From a checkpoint of a small transformer trained on Wikipedia.
Size: 23 layers, width 128, 2 heads of 64, MLP 512 GELU.
Architecture: LayerNorm before each block, rotary positions, biases, untied embeddings, attention and MLP in parallel.
Training: a variant of SOAP for these matrices, 96M tokens.
Each number is 128 + 32 x the weight over its row's rms, rounded and kept within 0 to 255. Layers, rows and columns count from 0. Numbers have three digits each. The size before them is the row's rms in percent of the matrix's.

# layer 4 MLP down (transposed), 512x128, rms 0.317, rows 30-136, columns 0-63
093:135153173028137127155199137153133118072108120062161148130105122158155136155145102104143138135181111142122106157076135111111114111141080120155158119155132095157135180050118159115115110100181097
108:085129133134149217109157059130149144121150144097138101123097143084163122109070126065111152169146142111097081120124105109126124127107122108185150112082078139107144126178132210151152084149149187
081:151163183148117149146078137110153157097119064116117074110098105143174134119159103095147121219155145126121155163164104105085104146145158130085181142179120053161117058138133146161079115079143185
114:069154106133123105105091068200136114139135054142155126134208067105157149132081143180100164106147116138083143105157101128172113090143155141129128171083198192132147165134125101136099155119070157
091:122140108039145075139113106139105141114145161125146112115121139150172122172151056118173118144198151131124084110151110152110074162220142096117156109081105101106102170129148133144097121169148114
106:164102145092181107118153165068117083149163099129142112109115120120183127116118218085123129168117076152082125097098154089156105135107090142142144133170156092162120111128113058065112148066140117
092:189160095118142107089089111221178158164098139124130097141152086129063153139140103110152174167098145131138118086116090187122068141136130107156115113145092126096098117136148126112104211163146129
103:161119192150065072140141127107122121139165099164162129154136041171090121077132090227142147129106103141055189162137151154135129150140125120095093110080168155103144125125110105120129104152106141
100:163156101092094131128162108104138110191177090112141117090115132089156191087120140138126126153103092056112131116116188145141080119114139077131159097151118147164143181116137106149141080124162138
109:137079144119108192123147151169104146116104112161164109153062221097135169174098082149101167155129095120155141087063180134101161172147145100131184186125132154155076167129135167121130060174119118
095:171142086167143122108091091127181117068123157099122123086185140139151140117143152156113088136186140161132145139132132084127100118158154130139072108098085111158149150122134084131190092118112119
099:134114118142116119129161166128142110105109114099139088187171158146131140083087170115105180143103162131128133062134136140164138104087088038092160180147141158099140124118159086161133061120069135
101:125077152138104140177141136106151096196145170138136122116110077106145114098096123112149132145109118178169111129141117134126034081179114075091109143117184148130083195150107132133161127114112079
098:149144124113153092127107145127142146108122093128155128134076143135144111117164076083109154087128152117106100177116154169147048181154117086077159122081117086123058106132069129143137087078156110
097:142117174139126168130109136142102099084090136120160140107156150123164142166108117184117199176120111042130190136135138139145086071162119158108143157125113076169133087100101187102128130182104197
097:186230132133108079142121133129151070089122029099108084095110046134179129106125133091135086126145171165136144124132161138111119127150146144114122149135166163139113166100137093119136095113121140
103:112152131111128157176114125154110124087085103121133116106125170168102158096174201120079120142118165123127099123097111106205145131115150072140175186181117143131102156171116115126095145135132191
112:165107100142154102145187096166101090091068140148102152156102158134069177118149111162132137151152142170149040106121053141050112111096110102129148075141141126127122140098105095114133126124095064
099:118110097121161151083144031109080110073172156111100086146110186120127074095155140109118105170140099130117149101093103173061090145116139086159120139125104101150119136134124123100185106115095112
102:135142135111136124149079199120176121094155121184188074107118135180143151120141106137161130126185106140083099123186140132111132130150155139168173156119174158174120128136160105155112144113098092
099:126090105114120164156103096096144097116138136112170154068136161091107155145142073103137175098118123169101142152103185131094115163139086148115131097162137095155092067151191143084100121156139185
084:090123114165103117150140075070127149109042139087197096134126077107116105126115147135081040137154147117181133156129166137145109130159147108130120100109155077112108146138114115123108084166098130
111:091128163135178161173113120132126145100097132098153073164089113099122174126131062085175053101135126117140086083101100172149131144145203062125111150057147114112150138150165152144126150109169079
110:162158130105137181187088123148089124131159147164192162139122178119145142132142092071146144107100202127115153146130132115117139147090148100130090067117142142131095133156065135135169144090130127
101:139131082139136176105145086157121148165154107187078162219085081131128130227085207114116115141126079166097176126120104120106114093096133132055119205136162117144080137128169108160176119176123180
110:123124119149099126140161118125163148125124127153158123095116189106117137079166080120142112109138100138180125162055159096127155174097168121153182104183089148089154169154106146087141110198130130
106:108162101054121194111086119133127102080138100142118131146163156141143112140149158117146158142112152163155114104118109126147099101139108145136111158148131108109112092073061099152108110129121157
103:131094204105183121142120205093110140103117118121162146137083123137125147061162090091153166075123108109158117112121164147147173115089091143148148106048122096195167094138119148145130065114117114
108:176095156043149147097129095125151123137130096128115150206049088078120116158105153100145093137141132127107102123128135142104163167148204149129031157141118096139096150157076105135157095133164152
115:115123123134131127114097167179119167134125183118105112111093130093142092139112113094147144239105095121113145108110081123152100131163111225155144120178124123132138104098148131113175109133062125
103:141097072118103107058153096096134147130191132067100129096130086114102148066115097099191042101107179135115082099117135115134122139150097105141121134113150133116075120142097161157164055115165199
095:148171115153131121085095145127152119138126116109147140161089090130152131154135166109141189115137146146150161141183123198078133120092134115149136151055119139154121148143105110187137159145074194
095:125084137138101076119149129128122138135097139137081102117091133142130064088192089075134104115145130166126163127162183192121096081078092124123150132161123132091153126202169097165101128128125140
097:180076139108118103128181127096152137183116084109130091175118168096179163080137092165125167175083106116108080105121117100159117115120160116145095149073118095111106133131119150089150118126175128
110:111098097092090170113175106174110177137142147119180163158160133104128144164098090118133153178085089148082128174162151140111076116113129087108141079135143088047139127134182141161094113207140137
098:112187138152107116114151149131180124125141164145134111128132098164101165203117097100137074166125141120172079111138129117133144104174102126099107138129114150154113191124118148162082132096118146
106:148108108080120133099096154091133151122084166114177114146198165086118105186116147081109105092123122120078097168149102116136083146184096079092128201135140132155102144165075087138186124116106117
084:139142138151056054082094160193150134085139073139091124096137175128089096135184110093128070138164073083124201049105117105134131081132119123144114063146118132109154122149130135130150054138190128
105:072085103167130072137136095146188164147149123083116119146124124139120132085131089123145169172178143072151137162117140099155132113091128168163118088068093178164058080135127098119156107127077133
088:103139126163100055129112127126149163132151189147163155151068094140097107086142095115126185075121134168142133112157162091092085122122123125100121114128166085180118124085155168116058124155058091
104:109116088117134077177110116160105057153132154126112060184154119119140107082105132128133136116185178133145128118159097140125177149114182133087181151156134076191124070156113093177156108202092179
103:203137131128073134115129132107103182118147139164198135120113147182092079146137188127134126118175089143120118139109137103128099106159126152125131141123118155123113134125112150161142065158160090
105:156135141059087165125122149150187111154162091063057129156145132096133139150102128213079133106164153128141166140152095155129093147119096129063104143137102205130050140099142152125119128162131137
090:097131111176109102117078094119085142165153170184187120107122132060156173169095116230101174082158123144135130135146171099104143145095139142127142115169087155139105131185129140092086099146110127
103:108150088176159154123140145126157131069072156061100100108114135133091079156080129160152109099116181083121094153169087148121226111086141131110147122098142085107153086111084149152117061099124113
088:154157077101109141143125119113150105111163140111105184047136129143114141140119132089071125111155136141128149211103106066210067133130119082205109092141144109142106086081136156126119103089131124
085:115129134093105123135114122088115103126132057121180163099173176089115148137143118128159122122117167160170147143112158121115105159146083089213095133114172086189158123106103084076172120108132127
092:129120137094127110163100106157082129084173167142139130095126104100072069094146075125153179160125110124127148112099156143112146102176125109180210060101110174144133177121175069079180098146112103
092:150122129063127114165079116192053133086095134103112125156133086076132130100172155050104105081094093148150097160139110133144071121064081100139087141166129115073134120106088091151132110095110149
093:103085082073079143081147122136137138098113156130135156110102109188134109119103169102137145153196148214148144086144102196143093149196157139130128137098153138138128166153103144062120156095115172
091:111099135151177114159132139145149208134141132116135125172148124155161072158119126136180163077042192180099127101148140119094134172100099151160128093168090100175110140158087127095138118130124162
091:105145135095101092089071136167161122126087147082120178148155165159089130082092137088123179096150125058156141167115173157107126122155137162159146121171168127203108083121101110100129151121201092
103:173082186091155120103135070189054215092121151099127160116074060162055148119158125105150112106173146176122125075147109113118160125123183141132150120100107077139128164118106161151132165110088063
101:105194107111111101215088129113122123129104139112135163139103126128101159175187135129117128140096098111149078134104110152163052116163105094093147126124093130133131167159131142185168130136086104
075:134111134110109096149139115114122114094124097158142122107134149184088193146134106112040090089128129187160077093160097140124112156169122083159153110153070109110123130115128177156092170100138094
086:172115125199154155100142112124130150158106154160170135163164147165137156133187137079184100159133119113132127142092135129082021158094151055095128114150110119111150184123108121149095148065202146
091:165140123117132116080060107146212096192096119062092083116114164141133163123151087148111125140097113121117146101138181118157158134097111119118092149121148168153123139057066143151162163129094119
098:054202120106104116109084179145168121115088137087162097122159126135161134084103157114101092128144116086089161099104165109157155157157131150114074128069166161153097159143101161139134099129123055
106:061193128128179076084121170100145105083140135131138098168174110175166092146072130108171111133139080061177135152080129133129164094160099172137104079091165159107166103112093141108073129068138118
113:119158157093115186100146107110148113143109065172149074112142164170139125083092123145126053191125135165185188134178115087159128108149136151113142239144130093118134148093130125125107174129099123
097:160096130180106052131153180170144132141114104098179123093160098175110090103091182115104068121132097074123101107110149096150198160098127181080098134178145097104157145114176156077101123070088152
093:145088130164143117142136076130136159164162164137061147116132081145134104123076136096114131069073116158142093137091104129130163151111132126113139076131164072075189099133151158185143152096081094
107:139125107178111133175164119095174215158147141125095091115164125172149140076075133101143185085179158103142114157130175111105154109205149109137196113096124135150144146147171052140174158094099148
105:164140185095146142117133106093129169099124138165109126134155157165129145138130107075082119166136124093146110115056128193191101155035105092145115109130163121074111071098134144199124156078087122
102:132119046159136101097149137091120170115083152156176111120163170224131150124138151115129112103108122158139130100132145128175030083150135074134144100157080081148109100100110114124190138071191101
101:151134129125085114099142146146067108153097139159111132171113145117122086145086127067169137155163161061159074125081104134116116136123144103117080157107101173147145100134158140199133127193167134
097:150133130128108162133136134116139108114099125077120096070125126157135165085143132185096090128116105104173192125084191080104107135186130089234120091119085118091107162100105096145140195127136114
093:108147144171146088122210142138094135181145157112136150110152207130124121112133175116150175131120187071145115168131116166125148110158169111064109164153125101131105152161137180122167112123108120
100:140077159132173181152112149066148132082164133106152113126108136138082122135130143106156069114178186119117081081131111139140114108102063085142143108121110206139151189127150190124109124189109133
111:156162105083047107155094160138131150197051141136112135116076073084131078203094129111158125082111141121089104172095080076143180179125153070132126119114137124096142076127150162115080135122152085
102:115179146121169150104102108166122161107118125145154152094129154103095103129139126164080117097023060082123097150095085075153059147169119132098158176177089106107132126140161120132144160145158110
107:172072188115124165098110117098066113120126133120109146142118139111103116131138129088076126149093078132047119104163117115137166137104145192115132130135147164139146144159057144140115126139136197
109:106106088183191118230124159104187144098140084093082121117135133088129131128133154166161075125127073113168158172154079158119120066150152132192117077129139107158129110162122123090114139167130155
094:141059089147115156166128138122139130094120136099113123138119121081134125167115082066138157121134108143116119156100077095084112125087148126087155123133122113138078094138145111204123110100137069
104:139162141107131108131134106119128128101099134168215110105198099132100153084125101187092153118140104126123113135126121101107048087153162087151116082136171118156086122062105157090115198130138234
108:138157064108143166128108131188088056121150187097088143109095190163105096190162169112119127156117154143109113154100160094143117119129153085113134133129173118147152129136123128099199159096097124
107:147099170108106126117135101146102129132170130135155124149155112138103126134131118104213139144140141070140143155117122140127103136088185102104152117172072132085185093083164144166092136094131089
098:094145138115106098133145063084132108153112157163169090113119119120130101116166120112070189121167118152149131138126096175120096104152122086112128071147089185138129090185125099120112186127116141
096:134172094143145136141153129172098191118212139127162098119179163153161141132138091152126078101102144120134102141147121113078158128191105155088080127125115042125101116086106158133164132162152092
105:153154096106204136158183134163139156139120154120102126125148178153187148124169126085103131184152151057140168176084143186129074152168151123120100161127131168094188050136109110082154131189149100
092:132146091074114088155172118151111161140146115173136119191165123179114112144096091102180122118121195102107065104083099169164120118181177092056103076146144153098117141098128119114071079118089090
090:142158033116164084088158131121135111104118118137080094161140133168168105170105180183131090194057078147121056110103147134155130072108152062125085125112125081167088084118146100141195110155129164
093:177147131113141027145141081139144138185098084086167149135149095152153140172162097158115135124095120182127093146155117125165107125187103081172141117139108155121060055112162115106134094073171120
106:151130082110106102205145083116124142080080104120122109147175184125130144097171111151143089141072156124173133157123101183117114129155169081134137145140117076161147094177177081066094126044150159
099:132116171134112207196082064083098148200113117168100167167121083181128118124154167094137115101090128096112137128149178078090110142123150070135143152142145117144157110121111113075084106100117141
100:183153134108127000156156144098178134100122140149133105166110127170150124104147146130112065132145101170113114144103145140078073127043162144148127155133066078147130056119127171212104112168188155
092:120104117129124133132151168138116122064074149078147122138136096127180063072081133092145148110153124164124055171103087125100127149116105134190137157199154095119106138082142104170126130138068189
106:142160152152095053133157148117114177107180173121085201103093141097139146108127072146111085109100175151154051120163093090097097183151113108093151098134102099115108122072099107120146187188138111
102:158141121141116106112112123110172071109092148111167126108141171121094124096118123099093145139134107125130150135130184163160171103093168090140119110114118107127077100087178122206090142141170125
099:128098137183128116122077103120169192112146163105137094109126123085118133159112090105163116131169165088118148155115131122110164179136152115162110097121093085149160140129117112157116105117189139
074:171113076110114146136134115080116171144144128175071150086147150126123148150106152164161153116101154102095122133145151189179156134111234153077141107142116119163121108113152145122180085154091116
104:158141120181147078171094145115147142196121166157162111104066134089095185063073073159170104121119138117107062131145135135144166117176120135160160082119137153139098140147136071096031132144119167
110:190170136081123159170179099176218106106079149195163140137135144110189141190137140097116112113152150114163122181095194109144056132107144149096174150155131091140160155159111090141101121113182159
102:124073137183166101159129155161122183158158135108166121188140109144160185081101101105126122143132093119117051140123093122122105123132153134117100153117152165126113150120118122157115119156084099
087:087043226140135125149144172156138132168134137151086108149124130114131118132107091148117095135165176071142126104103157062102126056069157154152099107114084105098145147099189137099116138121112176
087:122162111077160143065058150152102096156179100106194131159090196145093118158169128135117132216135185088108129107132154120155064145164123122121177096155042142165120142092130077127134124128156153
107:121157123099150146126135158155115112126139152121098058161099077171099091126201178109158100102152178157113074099120093155041140086068090108139130127091090156183128167139208078150084113075081132
092:158147076127170081170149129149178163100134119133085130134144152157117107121213126067093171141159183138174173174118121097157052159182064120152149111151156093115146124156142139171166118154172067
094:148128124165135108158185137188140054113094098065106101119096137103139134099108146080085147129124150134120097108133117158140119055092087109068099126150120145143077146137118119122124115196108155
099:135145091120082104124144104117142139143119153136177127075098074157062172134127142139152112100140088148085109044051107076123167127156188067109185104127087152131101137114096121136116091143165087
111:161083122142175168135161099180119142102160146154080064122071157045165137120092109074178140141125095174113081160117154088125056146162081127083109134134143103040152148109106143179097114142169129
108:149139124147160114126104132121155126078108143104148159125064099117111134154128056130131137159092132128143130125120120108112092152115094080118055118128142058106131172094176170149137093116120044
106:145136110069138084205151120168119153132116164144141151150094141154176127146188153046170123124115200172148156171151111156156000163160147104084129126125108126150113121171131110157165145145137089
097:054118095135134156133082177124073129085151101153159148136146077113147133127168177097107158174141151125137088122138146139105137142067100141090088119130143118126104180128053097132084106126151148
099:137071177147207142110172136110112113103132105154094103127112150138116101149154105145103140120146174170179126158105094153197166140069174131124147125154140138154120088125161166166107137174136150
114:140104148170132166102186123221150112134104135120129161116096139143098048188141124128128164065070127181105174103160055183136136142100144158039132164200149071153139109133138131121164112102168090
106:142112152118098132080083094191116124150113125092055109142110129177163131244084143061081154134167177086127177157080155140046113136136114103103148104093170111136114106124184146134107107132146111
# layer 4 MLP up, 512x128, rms 0.354, rows 31-137, columns 0-63
109:129152103119148193180068066103117126118136173179144119172075103157124085169124151112129141136144142173146106122155173089190095079136168117157097125095141120138143116132085086130148111150109151
077:139091118130145143089096157175157094148077107074182182125105116081116122217078142112109127069127113102118163073159134144114152091164149167160146165085118171151113156090058115123151198135167147
109:154132130140138114046098104131119122143191086161116136111122112087172149102122153147087055105129172102036163143179162148123087170148135114132158156135171161148196126100149144128117194108159140
104:085147159151139073074131128135158149081151144159105140156160116121126134060036145130108120154158081145182142061145126126178078154159134061124153112133144102165155144133053162132128101083162131
093:122123194116158076070158122145148086108145102118141084159166092105170150123115173110141112169078121165134128083150100118141107096077157152145166116101181138187133125097206102109110120160080162
090:098083114082154176086109115130092108140158103091133127166160086135124126125174075182084156151169146165076136174191118155096068125159162163104115120154167186178159103150097137116180173102189127
097:096120074105181101171167186126127162138126059044130154134146183106101189190120124133157146119117139108099171133093109171169118113082144090081128144134131160066163104130153151140091128147156157
092:117132170133103110159132128081153147112156154186124165151147140120173098091123151145062121080171123083134145146149092116126115080108104167139159152060143168149048162076118107121111155084090138
100:115088169138088143162133106146067128163090097136153061189044182130130083153074079166150092154106098175129135118114118155168143172168124197162088124071092127129131169109166101160147133113114098
092:119147127222116117108134080135070170157128122150121132228153081110115092110164125191130165149119128118114130129098188120133101114103076105124159100118180110119161144096081104114092148101141112
101:069127122132098146098111177118113125141135135164104130143195143116147136117130149174132149130105157123189134092125109142142114130136136104147180166189159092144143118170084131113093081075151107
101:116164167190110129091076067135148150150137101143104140142115158165160141113073184109157074108087098101152052104170102086178080133148119138124154118114151161121146154109122103137111110157182112
105:038120175132136161109096138109138117142099089138086147159086105130085127127113147144156177110171133117139115132090114160129115105108097152098134129140122094061120132172077139045172094124214158
094:130135179118156125117154147099142126047173192154111136083136063114104148139086093110133218059116113131147108129169134103118147136152090092097104168087155135127055077166116130150088156125124155
092:167115134120105185031092089096117174097108114110117110110139119152143098175138120144101114059118126138206139114159119102088108145112162144135115187106165119218157112153097111152106148148124126
100:114110139115131168142109088173130120134118143138174118063094135119064101126091120133134139078113192170118175133137129147134093143179138141118151147176187120117152090208151132131142144116102150
102:110143130146107059093069101078180087163116123115107067071106119176125173107202128198071108090172107102116116214119154147088128130140189170169139127128107106108196126153115068140172170133144168
097:072096082146095167149104139146109148116129116158156158112049126165191141113068171163123122160057164125116166083167091147117109111149118154072208118146101116168152116175186135094076155099130132
108:128098099074135151145142133143165131123110137093085107134109122156110143114151175095144164185179136148147165196134123020150121132154144121126095144140097110136224118107137111138125164093138178
088:086055172145126155112134116151044159141151122149163128139132138187132118136107132122102150129126102093151168152133122145127185092125093140065144077126126090113192047124163106079113144185095077
084:111051148152137107107113068089139112135134138111105097113163132100107152163102191152066124125106166105163109061161129129150133162114177139163151150132107154061130135152119145105146139174141175
114:061092102136131117103104134125095128120140143161108147149131109092115143141105053112119096160146106110082182127115053182159156176086166097135109107127139147164137163152120147173151155125117127
102:106082106173100103102112122146103046144100159093121117161118181173116153112129081115149177114156124115129146123150153163156131161138089132155117129112128169147130109132069131119122154094055133
101:068145116099155135144141144133110136200136133148084121128122126185101162147121175164116147205144127123135141090120138089090163097097144156110152127131162162141115100140193131098100126106132144
115:142153164134132224117083174085164107122098122154086151126181164107088125075181151102185093116110133173122145167140177122150142135105132139185204085114204139118111147096179141177105112117147130
109:149103123095081132172054150099113070104094151141145134122156167125119107128117042174111087124119157128103164127089137151117113105121086122142173177113094063121145088169154062174137096158123148
090:116175111155149159179108094167130135132191101162080123174099108166143131134120080110126119116089089159168160131095098086136082088092120099105141101163117081085112117105097152084106100148103129
118:129154157128103116110102147143108153101139107149065191094102086138139141145089122140125173122068111140110152086131111171160133210145127081148114150157178106159126163100130162077164135191076161
112:101139076137097141113131095122132098137173077128096077140090139173126124113127147148145101226148137150154190143150048143136116106152160189097164153103137098182117160086101204089097202186085099
101:151125168147076117098068036182113104141171158109120163192095121088145162085147121168135137161094137128067151161109062097137123146148105112078131133100141121110117189071150098135154132151154106
098:106122121123085070100151164127130073088170073052151150162178153129141114114102165153109113142154151135184086134134140087070079107127082078105137103129161161138089082087150113088125142192171141
092:083153112134147103140117136138159106083118083119134097093175123146125152125099183146107142080107136116134079114158133205213142122093128147151137107174066122124145184151142138165098131092106127
103:090177110142127162063042135071097143104153130117134098097121129115176086150174125081149096129112120138151146194171190048134141150138090078112100134094139110174135111157110116155122112120132110
115:111143024122102129088137071082066125111149095081122102150117121124170123104174140129130107150054121097079105189158184126161129112119158107095059105145127149083154112146109116122162120157097139
086:135104167124098091121088061119147108160140107131082134142141119152097064153125153188140174087140098101152124092215106129112159136132042144171116097096082111157151120146099109163144174139113062
110:080125152115086157173123134137140146148101119160094124103114146110146121144156106109104188129114155133073113104129167087126148170105120075135132218176115122135178074073079139067149076118096133
081:178134123188111121103085110133155177064130107163173159096085107135072128145140142150135109107152125100150142146126055164095134183128129158124154117099159152150082142133157113063091099146166145
117:103140056164096089105148161117162163100152106118190133098163087165119129187222175131151138063148108157077081134172129119092141138165124122161142172147208150126151125129111105151150192111167158
081:118083105112148101139161181082102108088141172136117161155117084114081194137153124159143102103181135136176103161119175164150129162153148081152130110149166215060097102142117134190121107147183195
095:131126115133108149173106106092164102122163157104132076125143110177089107134085111098089183144138092110107120182135147124134150152096087122126162128179138102177146122159119097151135106116110166
101:138186160158070129072094148112137182096175120144139134119135138151167087129099159180076150121162087198098146124109102051154108154133130184146161149105176149137148154135158198150125113097105095
095:104162111107138142200115156162130083116183154154105075034065077118091118110146082145123135148186159124140143138201126126090078143114098106139160108156107084111134127125140162125124082202108134
085:131118097123142109139133210122145127164097077088161141066115155116137178065136167130094107117168140080132090143101165132107146067117141155121174099098131165154140127103173163194156168094081181
113:104133125180051105106104107179145073125165143116073146154168132129126121102160142180133113100131082118149075109142136179106175164160160085191159132141114104117146116119102120071143150107110091
100:088141107176148124078135111118173149151158116146136118063148080148129171101042132132142179149110120128147107087149094094146187159126141157155107161118142131164067096119158147126123146100130167
087:097106154115103139181175094152146110138155113114132101098140104123116185106159135142100182107104145225185196125129137155126147143079078135137126105171124114120123139122168045126051089125123129
089:131128191143143138145112110069077137105167122134146172103138138086123095101099157143147131107191148119128089132115184103118169092188092162124171058073148065163150118128180148131152102106118148
088:079126169152093147117109089124109121126110076161158057137065134128105158111143167102099160108130138108150156225162111100149103128075089118197140139164091144100145146093171134079063119112111099
091:131098111119192185100136162084091098069158133152123099175124141145083102161147191177160182169180151143126136124175154127153073141153098187139106119172088128144172099158110098113150126077148111
086:099139147136131139154100104098213169169117064076075119164104117131135127120180103120074152096118120145147112078143069112093136159103104108159118127118135041158150137136133130035107061149142143
084:129144097186133093147104147130082077189135108144168104117145084120098097136128135151109148134111123163108160100108046135138150136124119142174101201093097087107136170103081125115184129147078164
108:127102136141134096106204103134075169166174117111168149112160053148076096064072101172163099068126153162122160144119160102203157096159165155174132143042137117111135160124112169132157113148118085
093:159118159132141099156147144119094175046083131083189189141109131085127168141148140125125108165096134057114149132117100075104128152128037079164111124134055168125165129180119107114127117162139145
090:158102104219147176116141119120105158092141148061104178122104125131173140101169177132101127125122168080146105132118133104129091125139145185125122098143146112090150081198155079107130089181176112
096:130067150141139111109162097146134136115190125095103086161061061067167181080126130117126085150149178142123068132145170123145095124139076162133085139154082110104153168141078118089143148156155173
090:136088204136137132094149136147188123036124102141029141078155118147120124106123129103169153130121156093150170165078144105089119159103093104139126131143147123166077126155089129076104185165075148
094:117148143179095151150053096083225159168121146152101151099076085168148111077127171130121092143150213114201156123119144191150149079123132121118135132103129118110225137145174103147158165111145111
110:139206057168145159084112087124121127119175168130151159093138105145160061124150161159136094113168116082101112114135124139135122144195134170122138100098139140131191092111064104079157155171100107
098:167150116096181137150121151134096183142150129155140147126132129154126123125108181167124108149118129140112126132170106074097123078158075179092101155132125158058161113132187095173120155107145130
103:146096098106124091198104120088137129173139116113143136100136104142137138120097100144110106081135104086098153094124051178159172149143113108089104106119097145104096181159138177104090134139136136
088:114118105181167082106152162094180112122131125177092089084120098119107086091116137089142166114115180107123071138148134114125143209124152090132138164111170139134129124129158145129158176092094133
105:145108155140149108203138160118151095137134130137086112182138175094137146157127147137157149155110075152140102115158110152159115144108104090146119146138135106160129110149167078093149154134077073
103:183121183064083175098065161111122132100133118085154130152082142115132153110106093090164127102078164075135207158154144087155135152059097124125181109149170148097126100150140180155133105056134170
110:125138115126115080092176083194166136110158148149048118105171109126079172144202168091125126097073123101083176145064123133140142151124120109141127090110107154110173120111100148136109172134083145
112:102115117104158175128157081091109106209074171120122146192139176125089161122114126091054114105183141158128137103138144102101120160107069097095132174135140189112163132140175161085105160094128134
098:124067114118130134168139100109118092119127121167116100084122140147179102070113151187110082184062135108146119092135154188154180106127156144149133116098089108130080113173145099058139149143126139
084:123071201144171109119148120082143156086159121155104125111136030135134133137142113143087119095149143159123137137110110192101146140138189135116076167116158142148183151092088097171120116129095150
110:167134125153079145107097060129116126151125153200142149185140123131171116074088154087123085122138140158159129125204077155128132144150104182078173103053167101128117101085152110117166172149151128
121:109113111103073093115108122129107071106159072167161138205129129082117123140140152135160100095067130088094091111074104156088197110152169118133177112117120158193176097149133169154133170119188114
094:109161155176151115111094092207160159147071097139115163136105083182133173123142140129089113103108070068139137119147125086091103090142102131141097104134132097117148120150100076091105127134159129
107:093106132115133084095138071126134143142205151091161090169133091125186163093115102116097115114110104150128185170163082101191143118123042133034145110099159150150091138078089123106102125085137133
103:099126154174115141179129159141150129172114062156127086152157159143086196106158133159162124123144140154096165166113110187191103104157122106095067209084100097084109157178125119116119135137085122
097:130107150113183184112161172106123171095122149090162194126160108201149124135111140128061114100137095156174101074102174140132156164073112201167104115132124138138133159077143115101124145112152151
089:163151094095096145098130156098142097099096164173194134116084082101174120159116081173084115149151136119150145174124060110139068127063147089147145120151181092104079115140094129092096167149041164
096:215152103150102111141124108146078077130129068099098104155155134133125144154128177160135106136127129156096075143098109111073128129150141146145130141179143087121150148143087130074115138071072101
109:147104141122106137146170153176159136080165139174081143111064162149114183073114139174165122148130172183153169106116149157155113172071105152120084157181116123074121090130157108131090086092076107
099:135155089144102102131136155084155135118162071124112144144162130129146096124134111090130148109185071132121114159131100115178158096111105107188090175155126115113132139054069121098114146172096185
084:166131158124065131152123164177065109118185113075124123111102093126152128158178122135113085136105133126149196154154133083071151117138158163105136181082102142122130100128109099080096141157172124
111:046128119136206126076169100153175228124124118118135089117106104088156168168140095138127094152110116099107130089154101075082133153091131128149162105111123130103142153142133091165113115107143135
094:146118139131145092192088140134110108161168118110140147119102104158095118149141075191132118183088141100095135177114090154123112194105128051188091126202160141144177111176132142075075196114096115
094:143125167119180197145089126092172178100130137072136055092134094032124117115126130105135177096142082142125180068142152101159119144096087150109118149060128144097114118114209108150054136132110094
094:113170122167130180126116068097120162121126135099109127083082115136203105114169147134066120091119066097113107136097146110117104091152092123079183132076108141123152171123162090098156156097148132
120:114188058092146116117168130152145095092111101140184164103159109130141137070085145109105138118070122187129160160173147069123159133099176114127125132171080087152133191160107078120128114082092148
099:088113132161165193152076168081123105100148149191143140148105095169136075126149162154145150128103097173055119157108161099104125181132152138130157137076155075134128102091179110156145115150146090
105:110109133137160145115114126178112115128168136099146144121144115161162090115177168128103138210128141168124168144129145156076132103127108201146159118113118184125193137164174154099109088135198051
096:099150125162155067110162167175124129113106100152142111101125161064079117067131146116162170170120160166152142087130118141169092146138151148134166123216151137164146138129174154107118100132147128
124:124140082118128069118123192075127167165127088151079166136128165138121197093083096139118084159166142148074082139125109121083105132158117184160124130140131148101153116111090138148124164176151128
092:147113176108164163114147085116162211117053112190118127108115152080101138165082121125180084147149106163104135054144079139129126157107164143108074158139150155104128154154178117130110166077138130
096:163092187142119142165139190084086156105140087086150092095147106099060148150110096151118087162147153101153133108157189081121094139144147122144088129160116064156149115119142116148129111072125079
069:131086139130137076171137159127179167135183122135120099113141073143146113105140067189080127185101076111147094111172143104063139074142163126082117114061107147161144067129132111118120135148200127
108:145133102174197056124088141173182099115140146132107116134095141052099137130198083168096118115153129124111102144128187155112149144117145078129105111130115190106113085136133072080139200158068174
144:129176185108101058115166106163146137103205155186177099162132113075147137175143169130087102103100076153121131107199136108149128136107131133128092172168171125105129141142107135069157141148157120
091:144151198210091115154079145153117130034142160142110121158126120081136109088101093170174114136106087128121177113098185127125168149125112111118158112176124137154175115096115082171126108132158097
089:159106099126203100114073119111133078131141157092096123099096157130112157178120100141103118124173074035160124121115146149126119216184040126111171122069110082137166140109107157134157100123125110
089:141104121171196189135170116084139112089189079138106095147142144173141198107134113123144147136130117100148148130189112154136121152158074108087143099124116119129096223085130134180113118090101119
109:097126047153101137132081154154142094087165169126138110138195052183089155184170125130131135117173158135150155159136140134148135082112091103170106176130089160187126107132152083137104112092184088
096:176115092104177097122165125122167123136140077215102095110156115096103134122149069156133139144093134150125136065111116170118168103106091170167092111108101045141126106078135139133111127117097129
094:159120117116115179132157082120177167101097142036102171146134090120143181130085100176126169085095143186090130097108128139066184158160050157143103159094112149074138138141160158133140134107134162
101:087125076123147107090112132073147068141149082155133126134105091130081129182181162140092134132191129101112116153129166088053135129118150165199098132117147094165109178158129135141168122138089164
122:137104151173107108075130155066079158096144111126108059146158135131170165156121175135118115183095166125161139131098175055160101117077158126146121114139121120090093126153149135164110118180150129
102:150148082165064155134153149125199139128141138125145163121081153105097055123159117095126158177100130132124141141152122078080166094096137105125141143148129173134104145155163161093156109124138069
142:051090172054167128152115175084122111127159122114054213117167171091128106112142140126159140030148126161158120111072157153107070103183179131105152107100096134070082123161164107082118165138144089
098:165132141153131163185119167100100139068138074150130103137192111105103132119162145135189095168098114165129119075101086167138159109163129164086118154078157133149162125137132128166085151138171123
091:098119149112106149116146137097128124132140110066153085122107092113172067147131095168144118118135165085101119183148162188132170161145136123088153166135138142092149113200088154148110094144100127
111:073118173108098155126122080109170189107104122126146120150101127178068188097063059103120156121137138124127171146134127200152118161102093157168115123141129154110115079124147096114099110141166112
104:131119110161098156134149112116107108168132089138108123119129107180174118149127204093109134119199104132123148121138098129164155103111148216131163120078119156105114082191137094097175122118155168
093:134091166079115151142147129103127062170147085117175104142193133199180149207121146136125093128147113146147106170151128142135097185145100145128108155090184126116149089143133091137126174105124120